config.yaml
num_hidden_layers: 9
vocab_size: 1156
attn_scale: 0.0884
init_std_up: 0.0202
schedule: "wsd"
decay_shape: "pow"
max_seq_len: 1024
Each number is 128 + 32 x the weight over its row's rms, rounded and kept within 0 to 255. Layers, rows and columns count from 0. Numbers have three digits each. The size before them is the row's rms in percent of the matrix's.

# up: layer 4 MLP up, 320x256, rms 0.0426, rows 253-256, columns 0-255
# down: layer 4 MLP down (transposed), 320x256, rms 0.0399, rows 253-256, columns 0-255
# gate: layer 4 MLP gate, 320x256, rms 0.0435, rows 254-256, columns 0-255
up253 099:184156152138133126065116145117109144094139173182157146091134109137082158122122149128116056110135099122178122127134182122107095173131168059127137131119148062117119145109141132179114106117077118090154162143108128130092074109083133168155107072146135157127148101143188157075087098129186097090089085090134115144158107153120154092158148167069071136164164122160078137130154094089157138171142113149155158073114068114147128115116144140124128132131146103099106088125091112156129149175054083110107068143106091129130159097146117143128112110086178127148155204187127178125165152105161174116090129141100162154078188098096153195058137132123109082111127130124108079073120141114134086132084151135148184122118158196060125119166199067138184080060151102172133067128167138142137138143122102
down253 100:144115114077115086143099116148151093170113121085103152176134127162111112124144091173162186144138123158067101128124104124119101115114141117124116120124161097153111104094134204167125159191104170178125112111076132149132154100092154070141094175133109106151175165130054123179104188120092152144145136140107206126085078038118075154147136146197113126150147148181129158137079120115107146118132185125166150153096209118148151151110053159134142075139106159134088138160114130097148109136103118137130127108147126068177138107122165127079129161098223152140103126143069135151101186125141051117107113102115118147139072102123102155136122144108210145109136099111188125169144164091105114100162110122079077137153089079065108126087091157092143106144124164127138094183070128130152064113072150
gate254 095:133130026158145129140153130122112111143145119163143129067152102158159170119145110092070103123106116149132104117130170175128137113061193141201116066048118106090090086124164126178201173167072141137133158119091069180085125119092155146212174129111075140128113126130158125097130109138149171138117139075158120105112182175094085121118115109101092143089101100149118161150156133207175146129159140138171134127172174133103144142165140185139114113189109057121097110140153115122130129122134169119155116150096113118107168076158175114115159131118116177159171168092174082143114096147139085142112124092148129157111123087111178132114111113120096115110128119134160082075149165117122108110178097137070137108169104080128124118120087158123151137148106149137248206131121193109114157138158168
up254 093:136171083144057140102141121143093142124166110158145133082087115129128129175111148139147137106137093065119111162114120104180122081130113121117124093157183164177134105120061199171166089146127122081161158105116162135068059065171113168170146079072079136131141093162135158088129175127159099166099169150115172166130096119164115127080125037135160169107102159120123153141110078123139117066098130070142090131107139097108131212131162137108166091162143151153091129141107214087167172128077136149166094134132165110122085163138130134138182158147127118194228105178148106118109153092125136170141136155100139178171078169125120116127102124098082154157106152163199134130151138159131133161137159100168176127142154149085081120129105092109123081132163140111118099092129118174136075105163156
down254 095:101123115129123131165111170082134121159146134128095121093161111123159115103131141220128143069060150111146101068205127146078115054132109115101084129140129106137145102111173108161112076189119168131083151133155068142200132087106139163119122117182149125150149135117105117073116101103176149082142146111122056082144115122080145091135123137134157168139124076102139160070164156184146087125154161158139168168154143121130165087149139094087103120063098103128157093195124134168127093115125119167153104187132121204144132130140151187155133186167138157115030144110111122110179157068120105158054126169187070138191138138107154144165176169132143073112148128158115132109052112126097167130135110137116113155095144132167116098154103146139109108108170147140151079094074107120142168173092117
gate255 092:142133082165143194109113094097150155122186155141161167094109149179048217128117157144140125125131085081211153176106147163096108095158098156102148131106098141162078145082105175110136161140097123130152117091151171125113148097131130100167121122149120098089156160133118110082132106035121185109123072162160131180118149116144145144153143129127096180147115135097160123183159088184130102096058140166147157179111165145167185107205148086200171154142129136162156091125113096105110140119102162162160139132155113080117119147144134122150087100065117114150115176083172148101158139140194056112157110128119183158086119141162086085144134208082108132179129162109132133144085108092111105179118087133132116134134128110087129177129163153129094106168141143174164168177139101107094145092131082
up255 094:151121103114215127135131138092092097088139170113152111191095105115165132137085113155121124145152145123116152152135139113121120079124127148176149120126101116115158184130170120143167125163081158149108163115152168066122066143096114150074109103138090134141119076133146176126183070127144145124139103116189116145124168118112101169148108104126149137215072165147155129190105091071169135121165150143107142198160125129045119112074172151113069182138132178143089115151191131207115167166093108158166122140090079166159086129141093120166116093147134135097105135139170201120137064139139128123117166137167107167122170063108125191137152083068121154115126102151141164170163145120126093124157120199116189109135133192078192116112133150120110120162115148173123071137118096071143092090088100
down255 098:081151118137113151139067163090146148099209137163137148120121144114090118064155093112141165170104142212159208136111135126101150100098111115204126173143093112131112155107169148105101111125087147131129154110176076090140124135124089086164140146186095085073162139159117138110055127138164134110128129115146136121070128168142077133155107096131120140204103183098078165197092141130121123114080142126127125124144171066173154172137102110125155125090180109137148094177101146100101186088151086084146112121208087110111106151155103093097118101154102064101121129122141142130137146095156092144156074079077139098166040080182143123113115131098132087138139166109077102100152108146125097154144071161091099130121148136155138155110121125151122124089156073145108167072145173067111132048159137
gate256 112:147114125117145124138147153090086166143167151117113098116161077166162182136165113118067129161133092051098191162152114158132128168111123145130160125103116158187083142164118172141157128163114092167094138180113161144168107124073150096174136131064112106109120094156152110150175160099102164144135123181115143088127158201163162088097168100148145122101112115168127122142182145154157118060136117109135154104152183138086107084156159180100134098117133115136115095182185142118127155086086148089167134122104036118145134141216208175140100154139130114101158110151155137124144116098142129169146137139141147089143110094093109190055146135088094098140178063126097170144161076185062160182120100141098128094088087116119134127141135141165089140083119163115151141121136181088140158093195199
up256 113:094155112073096097161116100093106196112123094089152066071146096166149071117088098127174118105129120174158178075135117140163163155166139158212152111134166134186080115133146149092108123091107114107095079153110155166089125126093149145144086134142158162123145139145185131072145103074122149111145090030193118128125104144091137160125183191133122114136141118150124163126175175120131182165117113160136149109148163123226156115180129138131149175131180134157139103076083095167154141075196194094110135145110136088152169102128157132133118116152079108139137132156142132105119184142094125092143184138120090111146128082156188116115138134115072114124138150157129191121104114171088090231124159119154115086141103160131133096126187159127099162155140130118141098156160080100166070146114110
down256 107:139108187117146074123137123073042160135112112119093096167138107158087124131160096161162139192116140174116087151125178146095115118151154132062178121103124120126181100080031195130177172057121124156119156148128098154178075088150143156115127165121144127099172128085156104195077125154137122122130144136161092103158118162180173143116142115130133096122090117161112127095211073061140179091100149178102091173126084137138120085190096133150117149140176152107152112110116124130173111153114146159147102075119079090130126126154098151125141182112134144140127143064085151130147164132178127136138069139151096160139110109135168119195142109180039115142148150143156130165150146095119120180130159111118129142087084147093067120099113096136160103141082155108062092171133124094124110139178066